config = dict(
    activation='swiglu',
    init_std_down=0.00577,
    batch_tokens=16384,
)
Each number is 500 + 25 x the weight over its row's rms, rounded and kept within 0 to 999. Layers, rows and columns count from 0. Numbers have three digits each. The size before them is the row's rms in percent of the matrix's.

# gate: layer 5 MLP gate, 192x64, rms 0.414, rows 74-140, columns 0-63
# up: layer 5 MLP up, 192x64, rms 0.438, rows 74-140, columns 0-63
# down: layer 5 MLP down (transposed), 192x64, rms 0.0985, rows 74-139, columns 0-63
gate74 097:499521514471485543501520458506487501567487539542513487481475480518508505538510527529490500511517537463471455500518486492476473498460504515499466462450501485501477508543495474474519470483513492
up74 099:504523476501478533469503505498500481496517479476533495496475486517515480483508495561496502530516472455519500468441504465476475475473466513458496472445467511523529524506482514513521508468483451
down74 096:512491506482506488498524516513537543454565539494534511514536514497488463476483572515479503502520506453520516476518484527473517520480484474519499493543505504534485517498494539521528476516481501
gate75 102:474467464481493461479492470504495484519530510493464521491524479509480499570460477481504468497492528518465488494491540498517444458483523509523491476482481495470460470494528549510481497491484516
up75 102:506493542495495475516493471517507501537482486523489503483523507508499512450491490494477557518466462508492478542510540509483521525513441507461515516493510483483542510458450465510528512547486513
down75 114:516477497500468513514496457484536505576477466514476481500470535471514506513543501459500493505494480512482495475468477471519497478461450496477439480501493478482513495476517501507517480547512507
gate76 100:509477482549511468506521464507507507503508531462497457521543490472473510503489501528508501509539513492557460489458530498515510501486499475485455510512494519552520470517470506511530471553511472
up76 100:484499470528464506481484462490498499526521542486483523510464501573506489501479501464493496521492474515533477490462516507480517500566489486465475516511495494514477532522462477489540542489507460
down76 092:498522484484538510523491531560495460488507467504476534485521500553468470516521487510503501501474462491518496511483513554532479515479513510553462490529496512491451503478547492502456498494507508
gate77 091:489471514505495532524502521471491483488496439512517505507512529462461535520527508507510479487495479537511497515486508500468445499497537473499508458530475498518506524514564495475474490541439499
up77 094:475492537474478472533457485489488497547505503465522513491525478458502507510477477510540483531523556489478528467503507479486545514506489528462448515490508529514518474467483495473473474536501491
down77 092:520441467455485538532521479534527517499514498526493499481462505513488523506534505452516495528497476494469541517490524490481477467511540513512549500533489474469488521467539493519507496501459511
gate78 095:514517557507510511529544504475477464518511479536514527471492465478500507474501494511485543520496495490557510507501492479520475498444480468485458505522548469481484479473524525518516482489519545
up78 093:509518484465538433526530467532505495483514483487484500506502526528550515495520531551535497522515504531447502509491513522526496502452478523495515482514466492504512506476526534508457508490541511
down78 092:491507461475496484498465500548517489455501465507494476467482507518489500494457466466499500490493470516536491500523505525500526535460492474505522478495512489486539487494445507430484505498562503
gate79 104:507462518483553486522528513505542489538514488539453496508524462510468466523496521516515472440492518493495473512496540499479443492488515502546501477494509514512466461502502484529466508495514483
up79 106:492511505455504491501520513520466541551536481520520535495514476499493526525503468488503496478532502496525533538485490491493473510443491450488537441473562470511482508502476497500484512507522499
down79 097:487488519467509502497498520497550498450504457494440489509482497549524499497475491516538518502514504510491506514540497487496495515458494480527459525509535457458555500523494488536527473476518528
gate80 099:490534474480484514492556466518436526506470499487469508460516518510546501504470480521513501498506510469537517500498529461499480448459493550525496490517501532542521538482516491499499510514502517
up80 101:500472483483527520507519455510531494494501494492483506501516542494463554511493540510524515474461484535474510539472509515515463454492526457505500490483530521488495442476520522478451483532484499
down80 098:499462478498511523487537511494481510479531471508507522525455494449515489469514482497484458523458488503508460476519514485518493504462427529514498536543526518509498477534511484515496464537491514
gate81 095:446516473538424494514497480498530514491459492521503481506477475552450571511486491478512479519494474467509509474524526527489512518515510509516475516472517517514516497511474502492506507509542493
up81 089:481472512524469513486527521494481507492460538501512527509479490494520493491464454521465535530487539478526516555467467524488513506538532502532544486496467499513452470481489521481464517499515476
down81 089:505499486486525452490536489523512513530542509493449496547477521454502480480477449468498499475485520528492474534470445495463507508491476480490509494472517439474496513520508515487510500513464496
gate82 093:471457551511504490520479495507525498506495504528512536530518522481534475495491487495522498505511502511482530506516464523517518460508546499523467514552508475440475492517546517532484459550495483
up82 101:512498495463477468473529509467505529490459520495492495451542466476452506517503486531508475476459448510422531516531488510486473496518511509512484500504494529526514497509467532501495495518529494
down82 089:506479470496526528489526473520516510494543444494502479484498519468484502478522530537479512489522512502549465508533512546514522511528463490498498457497519481485528513489551491563503479469472483
gate83 110:497486461526512531511503469501503506552471497517517484487469519499462532511541501461504511514524511517457542522474524507498517469425532501509520492487504538471488514511453499498484550524511504
up83 113:503497504488498507476520480447536481534510495504527505516499487497461483470502505516505512460468516463508501531486433523553486457531457486494477499509498490494531466447484480555510497490511514
down83 109:483500537486486500467537478494510537516521514529502506499508493481509550485447473458516517454477519542527521503503452511510505525476499513529459513452503471496485503526498554505479523520527469
gate84 099:486485501497510520519501511477489483536532488541512490490440530519487498493519498558495510529557488485491471529480521528541523509503516481497479504492462502540520513522494434504475524450514521
up84 095:477470546501479490520482488512508458512499555484481495522502450487504529500492523536483482471469512522523503473501487452486513525542492488520531529497545497513480535556481516524537498488459501
down84 105:479498542513447447481510506498506529526498519457501482521504484490485497518498442513488519512540502546530467505476507464498490455504507517488558531495547510477490498468528496493544511499507517
gate85 096:517493506533504468483475501472490470484503480482489496498500513488527467508460511550497471468489467498493505493486562522486472435502465531513523500569492493506523516515483533491493558514508480
up85 095:554515465494487488492491487482502538489506513497482449517525504517467499508466475517533498535471487568512478521504545521492490490557505478514489484529478494524504555502500478522487474542483475
down85 095:474522483499482489491456499524551474535515523541492514459533528525535530513492487486457512487499492513515502516430498438520486470490503495526495513508534481494472483532514500521469479503527531
gate86 089:534527466503496546503508536476504491488494485540489515510495504463501528527488493479494516496546540479475441477509463470495512418479519520491479530549526500517501501533512524487488492493495489
up86 088:512534462501509502514517499557473532546494527507490515518521524514526478447496534477521508517462482492486491532460531539492521525507476489478490473552533491509490456480540498505505502484458500
down86 091:490469532522489484525512483481541485519501505473503505498467494507502474458471535506478490495542456513464549502517486532458516490477538495471497500424486465503463505494494527482506513496515452
gate87 102:516509483496478506519523535496472452510483453489490497515522483497507481455476461484497569502514487505557525522477513490505526460482511516496517528519492519525510451494497456528509512544482538
up87 095:514482476514528510522493537513508500521531430524499541491503514505518468473485476516488503532452522537496465548488526510530503520521529541561497516506534470467503474493503530515510518508506497
down87 094:478540520454487505473483502485501459504519507461509487464439528495489489477502501474547470453474489502502475485488512500484499490491458449506520515486558502503563518480509485513526496513512514
gate88 098:485503457511482519479510515510498525486467534475465457527545530476568489507507524530517462553530497490487458492482521522522519506485506502470479519485520469458504533527489492488512491533485491
up88 098:525491499515528514496462458524487534484448513497541523516504576511509505478528509499464504514516562501514504519530542504498558521491501495502471498501502510477496456465499502472511530524510494
down88 093:485529526478431486523483474522451504473492491492501507513482547548485540503538495505438521480446518510505500489523510503497486525523528525509531501493491478493487496474491516503477465451515488
gate89 089:497477459482548542489505509520505502495510503459524515533536522488541489494550486503497527476486485494532483500476532514498527532512508500544489506483483488473471491475548497488562512523486440
up89 089:481469543481479495508458530477497481496492506543468483478530448483481529512495472496525530455520489469533465526478528482465468463458508482516531477514503532500499538488487493492478516509497462
down89 094:471515468515519505482496499492539540544489538465554490527533551551483460451508491490470472504532516465507495483482507543459499511498518533511526520471498494511503475494508494483531490494507514
gate90 109:532484487462484482488532451551465450524506516494471491503526490536520493492501509523512508470527500514474529495496548482482475517502475511443431521521476504492515493499532519498463480500521497
up90 109:578504483482508503425513461519484472456517491516491513516485476496484508480501482436507535496520503497507543519499484548533495474515497515501511493526486497532486501510504461521476497506537479
down90 104:568522509480555495475521501486532531454522484478485483518517544496527494487510470513519513498540494481500473532478493537468480516497543494491479474507492511517481506523523482516501498508496577
gate91 108:528446518496475499455479503476539503518474493460475529479528514494469496530503532490545555526485464525477499519477512525518496476459549508499497491490511491525478489551468501512520509531502506
up91 106:499499519518522507548478526493488474499506476504493519530500510475548490484448509516508492467490542520479420475467504539491500512534496441477500492504512482482526494526510545472514491538498517
down91 104:520522529495495514499498455523522497528528503521546460523513504506462460469538444493494513487495486529493526516516469449512502492531449491498529498518472495488490477547543490496473496507519544
gate92 095:468525512513477508491526477528478511504454544497514457515485513489466509458515479552519509553480488475506517491492491509493468546494493529511527540493482429502500469511510499499537493537480513
up92 097:454475507532491491478478513529493510534523546466488482501509534521507463499465485525472518534509461480444496482509510559513520500486520473521490504544458493461531496500490510492516530495507458
down92 099:476451509486514505438481516534500484491497485480507477491480492557486484476547505514532476477487466511484506507469494529511509504498508506474484478544511500471521476489537466538535506487568479
gate93 107:525548494517551510490498519473481484516478521505521478525523481482549495474509530540518451503494510563501514492506464495489449497479534523496489517542471495502473520510466485534506503487530465
up93 095:522534473507511529493468531464514508504493507503486508484487490502432453499498508484489434504493488495464491513462489494492469508504472443473502511482495521454465483532498525538470468519464505
down93 094:478473467485573485470480490516460469501507470551508516497508497486497467541515523490513481545488513469522515492515474508508537512518538476461504491469533479506524506477496466495480526549516488
gate94 092:568481486502489512464469482544504519506491503520502471466496489526454482503505506510525470489531514501463464525463495539509515531510465532490458503498476497482470484465547497449502524516507487
up94 090:506500506506474500531507492513413509519528543501480470473511540481527500536502487515526531497522521483472527498488508505491524487492489474516492481541478520466477515478552491480548527502450483
down94 090:523477544547517497472524484508485468485498526495501550490492532472480496497501515459469500500490524494506498478473541431483523482483476494477463502495565502477466513494524507472503524502496547
gate95 116:524514504508497515493501506487514487548525489509504453517495542498463542525506511504459559493515481494499450455497495492502518506512475534484484511503449476513472531494485535467539468453472487
up95 107:491483541447506501471504500468503514494486529504516511482508542501545495521517517499467523485542514508533535517518487550524509502524569489484479457498540469518530474488526505517475509468504526
down95 108:479498511522479464514520507494447506526493503487473526488557499490546479507508490495501477470458453496502510493511512493516490514483489471520514504503513495502449412547500553502506525522504498
gate96 103:462486511477500476489499490475525523549478478489500510528519488494521475484520493476487499507482423503543427503472486527482494534505508486499500497551497510497469534531530532501468463513518497
up96 101:519492482519529525472530513504518467491508531508507447438475492465469495473496519507465532507494529498466507462518479460528519509503557525540520517497480505519522477490468456475505519514500473
down96 101:484495521536491524520468516482535491561536496528494491523480509511476477541549517512509531502482490479488505511468517489515505473479546539471563502510463526447508498488517478506510510517468514
gate97 107:475508495511495493487483500520535519530481501503495488532474500528559533496481491495529491537509489511468536564489515448470505542462517501477500518463492451481505490534549526519506484467501487
up97 101:494487523487510502483462516545478477447516511504521524487464549483515482494514458533560481484555504516517472502520482492504491499515490552488463507499457489459495523477490465527492499472509485
down97 099:518495505512490461468523485499549498499519468498465480507513474556514532486509491498514518509480513519531469473464489527519469493511539502513534500503496525534532542533494545472483558523536480
gate98 094:511464465502482502476495509501479528520486469473505518517507522472482527517518444513539495518513474514501511489436502486544490559528451495533500518534486522544483507527530477529503476489478494
up98 095:503480522475473465513466522479502492508538508561506464500499474519486540494545541495495552481465496520504506509489516476482476468510548486508478508477497506472462543469507551523490481519516517
down98 110:493513522478459456532532478464500453495528494519482495486481502513516491516501521520478555494558481541518536483497521486498454496495486545502503494454534485482461500521491483485508554516494494
gate99 105:535482513494470498470496477507525496492514485476462476496462507523540505515474486471514507509508482457494513561437499521515480494479489491492511493531504447503513520487490486568458498502448495
up99 104:487478523520526486490489517460475526492463511498532481547515528532493502468521485577497490475501500512484517517464505506517489518490514491517493502481499544473502519462555472520459507500551538
down99 101:518493503517524513498506508536501495503567515541541460498503490567509512477490478482529520508495464547504483505495500495513533488509478501452446481513461500533486521521473491539518490497461484
gate100 106:480495480487504522477521508497501515525480514496481523510508513490502515547513480523476487522435480522499490506487483492516509496495563535509558495478520556500500447458503447467534506520520478
up100 101:539530460453496464524484490476502484529506456524553462479520476540518501504527521480472502461515474508521536515487498521490512536476495516519477501517506510500491441544469498467496509477491481
down100 103:518491525498513507497503533513547481570532517530478515513484494506507519493497452494511510526489517448482512506449486445500518478498522519498502447532527469501519525505531442524508507508493483
gate101 103:481533498507492452527488535438516501473486470518460487474474492490510523547507496519511484479534445480494498427492498495468503525501500495506503502479508491506490501520510443485496450481475477
up101 098:511491497518496520505481508506495487493474569488462497489506504548508493479510487475536471513516516507495500542466482474468523509496485508524546547556489485479509475513492474553564472497491479
down101 099:494516510507530514492561496488524483502480482487521474527516478498480526545484502527487456545511480476461503478469517520484491486487534474526574519503484480473497511478499506480462533493466544
gate102 089:549489500514508456523530464523518531470470489533461505521500479501494510493461472532518528513476477515469538484505503482553563482492485475484506517507475475482499456501483463522479501517468492
up102 093:493516520483493505488466509486481511491552515530524515497446460523538496556489532521501465496531464480473511506474513521474470527514513475505550483468496527494512528515465522528472461517488525
down102 095:487463494439483523514503508466485482460488451521488505506499456527485532518514459500485506465498467466505519526512510512472501562486490525530478528504496500491478546540464495499495460527488510
gate103 093:534508542533474567520546487506479541510495476521493474483480492494461473513485508504468478448465526486529485518509530518482479493529461486481489496523505515509500487525505497551497453502508467
up103 093:517473513522503463520437506509522491463519489514457471487504476506518506473521489492455507519492534542529485506468491477491514520493493478538502490498476472487524549505544503483513527559460528
down103 092:485517497513484491451501457474491494504489447481493455495489492484564501534520554530471521497516515481515481518495489507507477534521496450534459517505483495443481520477487501493466500523492472
gate104 098:504468500522520512495470506468504435483478497494498510515466500498498523478461522507521472489531469495503487551504507459474503528470527486508508462477486507456495526501504506521536456549536445
up104 103:484517487493531535497476487522521478482481500481482481475519493491400508498485486510521484492499502511528492525486570482463471513466490483522499488467461499509492509501541481485562501508494510
down104 115:481417470498483498505498548545508476453521506466524484503501525490477501514525532478553481455501523464527477516513485461507508481484546478527480513490519503485492482510489523482523503516521507
gate105 112:483518503507491505548478498512487463524464485507485501496487520519496531515451487486498450440466480483504495509482522484503502496503468540502475523559510465461456488471496509447506517512463478
up105 112:574519459441492481507505458506525519510495497477486459504527492509522505508481519474478475464491514474501544499483487482510494484484472480496560486520507517553511475471476487525534499498530493
down105 106:470480478501515544540490499541494493513490467507501499524520506493529474469482558539541486499499464500489462496534525512493468505486467495487482500496496513532499452571510499463549496488514507
gate106 119:536448535520502499473471538478477494514449501501496473549481495501491497508491463507483490494472487499539468487427498482483468517473485532478547518513476467493540526502520524521503487484492498
up106 108:484461463464490512477505509521465489526475502484487496472509520507437489520510443495490537525456521510498476514489512475491526491466489539505507520529479463478472499533519543527469481483482539
down106 107:480510491489487523519502457537482486505482496446496547495507530529509540503516537514528529488515542538500471478543488506494489523552535518484500503487559488515463517498476539495505520467507473
gate107 107:518484526538466530474525513514486506469531485502481525533471486485528501546508467536499502523532496478503489508514517456483552450496513480469486463527503478471483493477496477516540444484481517
up107 098:517490476470452494506520504471503504539536514495465496524462461495487505491473495510453507508502500524475493513485456521534508518535562464515470528502522493529487544489485483557533514507522513
down107 101:460486511463494526517492523500543497527496524516544506462470511460502524522484469505487522488515463460557483504492506537516518528457528497497516531509505482477491512531507502556458534475492491
gate108 096:514520445495519493486498467479507529501479505481464450520494538480481521515524500488449471490526532481498477483491548468536501462504478529466505516495480499546521516496477507503532489442531502
up108 093:463523499476480473506509470509504505538513474490492478537532506519478557485512489493446469526480527528518482500524516522503522493505435509429450486496460499507497527486515497503487468490515504
down108 100:469497466469512530496484494481498490422493518449490479495523504520481488504476509545486497496474490516502473494527487495485515511462525520502545444482470501514488543524502519443480501484476462
gate109 104:541483505506497547503520474497473514519491480504537478484492452508470502490489482528498554523524497479535517495530500517464444571499496529499487507512496527489466476517480521492513496521501440
up109 107:492513463482551495534497471501499484525541497552502486493498555461535487493540551489501490482527475490507484471550514515496487517488502491466502477512518477483522507531504506461474507441476484
down109 102:592480508512509510497474502546506496515473555494496453502522486513473489481489507482484482495497550518510509496473500511492501474507507461528494475472502488466473518497500546512546467492509546
gate110 083:505529499518502517523483502452474478498478504475490491486484496537530506518529507518481506516538502480510454502481493509547469504507524465486528545452481449533461500499491454509502491507559460
up110 080:479522491500535498510514510473477519453481510476509465486532535494525481488509506527478502536549542462537475487468507495560488443475526489467522475503475464512484532477489487506521491491526491
down110 098:499516494491516499542486545484487495459512511500532502492547489485482436491508487505476466540506537457518448513526458494564487528486509500500487499473507451490472503514504486524524523484481508
gate111 105:487487532505489522476480525481456501500447523474450534500515536491525518553485490510505508519533479485530545501468501494489461502546513487511498451488487489481504472468521502463531521459506484
up111 100:464489500519472457518523448494532474519538500489540509529532524521484492536482505523517483468478478523498523478497505524516482451440517456486482453506506471473505469491534485495505471494493503
down111 098:490541487485509486517450521498492471500497517512485543473532485466526502487500507508479497478482473503487482545501546462526485486537484521532548501463439509472482523475537527466507518503532486
gate112 107:534471457489533493470499530458557502551473536533550533469500496518497520511488501507509490461498513502517471485503485476536459511490506520511519517489493494473498470465492466467529488474479471
up112 104:517460438473533478469475495492461497526500488478489484500506504432517486508539507536497520508470488504522468519500510493449509500495486503519530478473535498520492535480536512477505461459475469
down112 098:508511479497480518477518523558477511502491534510499466521497492489471475473528480513529466469488491488508498544520443507491478491521535496462481492530477492506452431463472483482508499462519491
gate113 102:471493517513514491481492434461523536483499461548461454484518498483487516517491477506494470501484485478494504486497514464494480513462493496516497521517553476536505503495523473515470510425519485
up113 104:489517522528501444496508483496521506512528525461502503415504519477502481523496502517536511519501480557484503455530481494510514511461505465464510495500490479510502536535496512517488526506441490
down113 103:474502532473476499470533484461506509446503482462545525537475544495524489515505499458504527478499462501532523460558488532493511514519477447501491506500452480476486500492501523517494493498501486
gate114 095:490514528540527500512492458457511543486495508504502514508537475549508471501511524489505452478507506491512496503509532487557466526473483529521518489474545443497520485514549539478513493493502479
up114 088:504466506559505525463516544529505447478517517490533508526457473467489500499473467497521458534530501529508516513512518496512517526487510525512512476464549500506518499512475501533497539488482456
down114 086:488498561478515497515510483479485474477490497513499474527546548521496510476528528474520498506512504542482488488517485528488445484498438510518547507539507486504487445524477539524522512506504480
gate115 105:507465515497477467463477516450491520511518490515485519507547478494510465508457468479497490526482534528476477473488538498519493472479508559473518514500498503498517545506540526484533479503492441
up115 100:472470488473482479472474519498488586486478529510494535463493488440491490500504504523528489515492492504490521555502538522477497554484482527519511496516468535497510489487495521484548497479511508
down115 099:500529492534525490476514507484459482484477458502486481532466577532515509470498543480513436508489499533503486510515489504495488479476488452482471503487485464497446517497516522493492479531487493
gate116 104:542478501471500505556517465446503459494535471503494495555499525538494532522536471496506535492519487485453536520516513498496516455499512476474493511507508497467493463496497462511511479519511531
up116 102:504486512477497482465461554536509506493527500498439501511528508528489471533492517475474502466515484517461500544503510545538498512479490447510514504489470553474504499486523535527523486532501497
down116 101:470450536546506491485508503505519538497481508527516519493511525531504472510498475529486543495479469463517501497517531526537499499491481476486530516512471433455480537483496449499520483470513517
gate117 116:465498516519554537496503462458478496482501497457530501510484494494476526510506442523514468469465489545469515489497499497490497492476512497440457454468506478477517497482493510501529472538507510
up117 107:514518496512519533505480473508505470548465552487538497488475475484484524460527508496500520492544507469476527533478542546493528545528498515509486527496493515509516444489449501504523506511474486
down117 104:466455475523478495549517520464520459505489499484516549535506489519508491499523528507488487441484461511501492507505544474489484475485518465523504484544499490520506502512516515486519545532493560
gate118 105:487507535546511482494493515518491531488473547524494544494520513488509526540472501512502529520504539566508507502478533530483478501458529487533493475446512493469485524463525542505520492521512501
up118 104:519475526484491508482506505533486531468535502485483533479498444488492449517454549523520481518487512489561507535486510533540499478484500504530497524526495498486476494469507535510515462505528542
down118 101:487518522512489511451511483468561512467472518519503487500513537512461495466537493509495554526505484521498510475511471473510545483493487490461508477472478500532502541532495527502490433490493516
gate119 101:486525505492563526490534512518505482513507498576555495547504461504491509554484498490492482501546515502527515486517490530492478527488521468487500533495458489500461508509527512494490469469485504
up119 099:526511485515488482471531513489477475489550486475519508490520551489510512553483490551513530491527510523497483490503540494477524479444489447491479534548462512498482493527498503524473485495476529
down119 097:518530493500519461515490507461503467498488475520455514522522468494458498508503521490519499524476499538511521525533536473539451491528538559521551481512539495501517505478495491510502494446499500
gate120 097:456448488542518522455488465526519494494465466505501485499508491518473530460487482502538497499517528503512478461503494472536468561458530488456505499504479467500493489482501490479499533472516488
up120 098:462486505524538477477475502480440496504511534534477466490499494468466525480508488529484541492455495512502528527522503523499481517452479488490500517449505491499544531475498527465513536469473502
down120 100:507483504482528492521456480523505486493525522483501502486455456479530529480550505513463467467512454508507523504544453507492494537527478528511498507500561519468517501539495498466510524514520519
gate121 093:505502486519468505509497499498482482508535481487492461490535505481498553472504524450485461496532461530494508520501510447485483526466521466539489516560521489458506499503526496506556497511533480
up121 098:498503502484518476512474531511522469490487496499500483528513521492505512469486510480528447488534478528474473531459494485489478503470478486541498477501434533487546461478489464478520532551471507
down121 093:490526466572495448527473507505549510481527522481514459457526483510484500483499473520473481498473501491529511507524454475478490499498478481477484505544570489474494501504502527502505504520510490
gate122 093:493499501513492543470514475489515477484457544540483477502481490516484473506507454481527522538490513463521508491457532528474469486465477526509527507471492472499468467504475507423507495502480508
up122 087:495506505548538489464506501456478550507495503490494530509490475525521510514544521508502503530467533514481516466473486476484480515504501490504503546499481499535505494479478451532458467517445546
down122 093:508532486517491509487539489455474487527531493459468490486517472515475521529504508494536530514488443507493497498505441498511543524514530525471525521472494530456516512496501513490447524477543494
gate123 099:496495505520444512483563487451495485536504488510504499487507503485495483492465551476471523492514497515500491472503505526511456519508461505489485521582515503501477478532520530456491489489492461
up123 102:460473474504461480539510512477504507498456468519479468526467534501519492482504491522494464483537545489476498520509437527491490538523550517501537494513503504485513502512520506557496486480472525
down123 092:492525489513516479513519470516495503478529495495510520512507462503435516509461496492477507520499459529545475456516544506477542447531470485487539489494532519502489512487499464499541529524536500
gate124 081:452500505511481495504513514494536510497500463519488497504505486536473517461511510497535560487489461502478514487480481518516493453459475498509568492486479481481532482512524525487485546534510557
up124 089:522510556472517510517548474517495501475524508473496500489507452510551490513469526532483506503500541472526497495513520499506551512485473469451483502536489469504490518530481493543478515543482464
down124 092:523485485538486496490489461514473493508499516558482531508436513514467516463508514501516441502479466482497505536522520533494487469483521492500503486483533546489519445501487481498526511451514487
gate125 091:489486499475508498495501538497482518487498497531456536499495464507504528485519453507451487484518535502455504512461517521503471466545503470554474485506464512496449469529516470519515487545487512
up125 104:449550500508459483525477519530489521495498504503499504508497494486552517478479470472459550482507503504524534462516494486488499507531434504459501488487466490502531486475507501484518546544504520
down125 095:524486538458514517537469524495529506567492501500523470504517486532465466501516549507493464508539510514493508481502514529494510504457502501524463468461519515521466512556477502485537504515491508
gate126 094:525502504516502512539548507485490555517535483502495506490461532476511525491490542510525502533525512464530498541506535472520472513512541475490470529472483497483471457505554501505479496486477463
up126 100:521528479531483509480459552468529496516480509508532541487499459505472519491498477520515455509515501477515470519481527443503460511473499490476505518531471518478515456498533473478503551482489496
down126 100:545505526529532504505515517510461526488504530576511526542524546501505503491479522450483447514510481488528515530499505510505500522467497546528530494536473480509526516501516493504505514511496462
gate127 099:503497533530494530472499526505522481501512501527512455495489469501487481490505498475568524511525465496515521493528463495526550513512548532496448516522474510502508481558512464475502499530466519
up127 102:489491463535493525506504507461508534517485513501521523504449470537473538524519502460504463461519570531486488519510486510510484529483514472517490476491467503488489520521490491506531494468508566
down127 093:484496531516504529496498513467508497485531522490514486548503481496507534524469532498450483503456502514499425501482500519531473513490444458518517473514495522478507479519463524484487554525481505
gate128 091:506536463521502556499539480483421498510451516518478477492533484490525487499474477504476500477524495477494470503472484510495522529504524504457484519491544513540492523453500504515520509513477472
up128 091:515460501459472482529489474477527455486562500480535499418484501514495531523518505496485492450526523478545515491484504491472503480494518507516498519527481495517498465488477507460508492525481521
down128 101:532471452486480489500484512512533503472527502488537499462521496500474458529506503523462527472490479487512527497515484530447498479491516500475432497491514548490460531511502537476549485505504506
gate129 097:531499498537495494516493473495511526478447541512478552538467483492509524506521457539499525523457478510466500521513504501475511519483506499494497549500476509486491451468526492478552503522523461
up129 097:505529472527470527489526458512565525478525478503520499487439499430478497496474504489489458496470531525514491511537508491515478480516492514502459473476518471500495516487501505475495486499488554
down129 102:526543483512479536435520515462458511544498499527508522495501474511496544473523526470527459529512484497520495518463479506507503509510495517534537478496524486512508553496509491502527514515501558
gate130 110:471533466461468480490498476512453521530468511531482508520490489460538491509510521500555485462527457505527489500478499526473467467457505491495482503522528480504540529506505519461473515468495505
up130 101:484498503492477475512511526486502520523515487483499488521490473546541516517525504456482521444539450456494504506525492496503490486472536504512533499503484532499513531509449485537434514481499537
down130 104:501505469522533508480494561495473506458462488539505502497534493512474496516521542515515483508550537501519492500503521495494517474507504518530436500495523488478481484534505489501419508536487496
gate131 105:523471510490513470489481494498479467476519462494502485449501511477523528552515495462492517465558473494500485460510488516504481490504519480513485549514484520527438504514545477518524500495539470
up131 112:494529512495483508507503499495491517508495464521503484492467471581511466480494519497453500482456502451514492516533479501479475511493509577531526483492478520504541491471526521516490523536489517
down131 116:510481491502506545550484489455530510495468503476507490490501485529540502479474472555519486510501550508468527487476480518486516501528475502484471455541475489480492499490448517512461486536515534
gate132 104:485530505486543544542527508488451499505499482476459497453519520512535529512476496501444482551507511510511492510476502489495501544492518532482528529490463477490494487441503513527535483492504519
up132 106:520530541512478512494522462521488538484477470516487447477545477484544522477479508518497498521490525530490508486482448536526529484513501515475481507493534440487500480471500505506485519460457490
down132 102:504505535486481500508474473498520530508489536528548476494501531553513492489543522524492508470502511472495480456544524519516497512479482525537525496472533547493479512536522494514511497475463559
gate133 103:539494477482493471474520507499490511501450526529500521503498529431552499477498450496518520460514499510475455494503475519499483469466490496483491539531503454487520485469490476465526526519487510
up133 099:489486522522476513476505528487491520451501442469473483467513532477512523513499464514477490492529521518552495535504469501503519504510501479476497529498497470504590531476504477524470499525491511
down133 098:487523486535459510545515498533530493522506540526535541504449483519506498537510523478525491473448486450519512528497505473504499510501487539506502529492514485541513525508488478480477449483473474
gate134 097:548505505492486527545509544512518478518478499494482467532485510464519476473517499475505564487512483484508509485484508529519504499493471518524506497504436449513510462499495472496485546474526452
up134 096:460452492470542522518502474536507459483451522531470495474521500534503485528491520531515475481452470485485497503441497491465492479493474467502510497467500504482490531471521496516471498545484506
down134 095:462482519503423489485488521467486525488492492497486444475468519487496502477509500491516547477492459467510486493500489528458523503480484498529527526518451524516537519497508467510484553513520505
gate135 096:478500537506519484481506500532477438506496466518469466469498496500497528533482481533507500564511503487513489458488525511496479531506494471469511494509439443477504492500497485537470541503486480
up135 098:532504495524495486516534538521510492462470484504481481519485455461487476497532517456501482494532529471491481525503543472539491488512506518511452492504527503483532481492509481504451467555475461
down135 098:482505501516481527548465490484481493507493491487514502506490482501496506448544487474512475531485525482449482505498519506481488504486474469517487486536411496507562485483516462494499514498502449
gate136 098:489487522521460532486488522512454494529457502539500525523493479508481524504521483534500514512495463463509495528467513477544515542519465505519495533455494538473520537496539489500545520523504471
up136 108:505524451446486505496533508473505472517529494475487496537481495491488523537491523485505502484483511523449526531516514481512518525469482443457498451530542513499480525507492478456470512481509516
down136 103:547521497519506476511498470476444474533481526458509550489478480481520557500495518534518535494490502515503521517510507483468483474480475465495482485493499492522460519501467521551483535480529479
gate137 092:461484501438467496494545489495518483507517520533487497516515482505553478518493469480488473476494471504473469527486498532479466490504467512498516466494487483528478515515464516493572532498467534
up137 086:495498516519536462499437497509470514496498527460499514499460508494520520501481513528489480503484506525540530456492548522480488523545458506477518492533483504533449532469467501491517501476514463
down137 094:479511447477479535501508503555513506554519463471493510489476481483485508458529495498510535489485471508519497473491514471478501493459537515460490500483516499467489486539559482511459482497478470
gate138 105:502541504499503470537496469473487499544501488466515507511504555500488502553506500485514469448504467519534512473504496466495475490470472502516511478449512520496501453502536493470487465487529548
up138 095:523484510489513463493578497476478518503497490483487503496474507534498523528510452472454459530491489529508474499483475532484540500525483475447510493515512495535478513539516522488484494494554480
down138 110:442530453497458504473479488523484492571484469542479488510448502511492495474503481479458517517530521474480457487530488527517501492512534444524498498521503502507490496505501503511519532489512502
gate139 104:523501513529480476513476509499514497511475513496510442502478482462530514573474509507498502477511472508472491507492531487522498494470492480507520422500480505512485481564518551504473477477484480
up139 095:511477529498517492516512506522554496520503473520511519454496498501541477487569489494509530453462455463463497531495520497530489530497506492498504528510461482499476530500526477473498450473522495
down139 097:506513502469480441506519494479447502425498523537493492486521480488510485521457548513507468520511519515487502499540535557483490518518517521502513454507461472510496479527508482520502498487487517
gate140 078:560501483504502508498494525541526495523564510529494514495546469477462500513456504474476528470501510525516443522516501491485501489474544524549488489531516514479471499530527490489500488504465509
up140 085:506474523442514531492521500514483478494493531542478485550520501482487496504464509511488532532492480521519501488535488508507483514491447478481472508467540509520494487518469469422527480532485504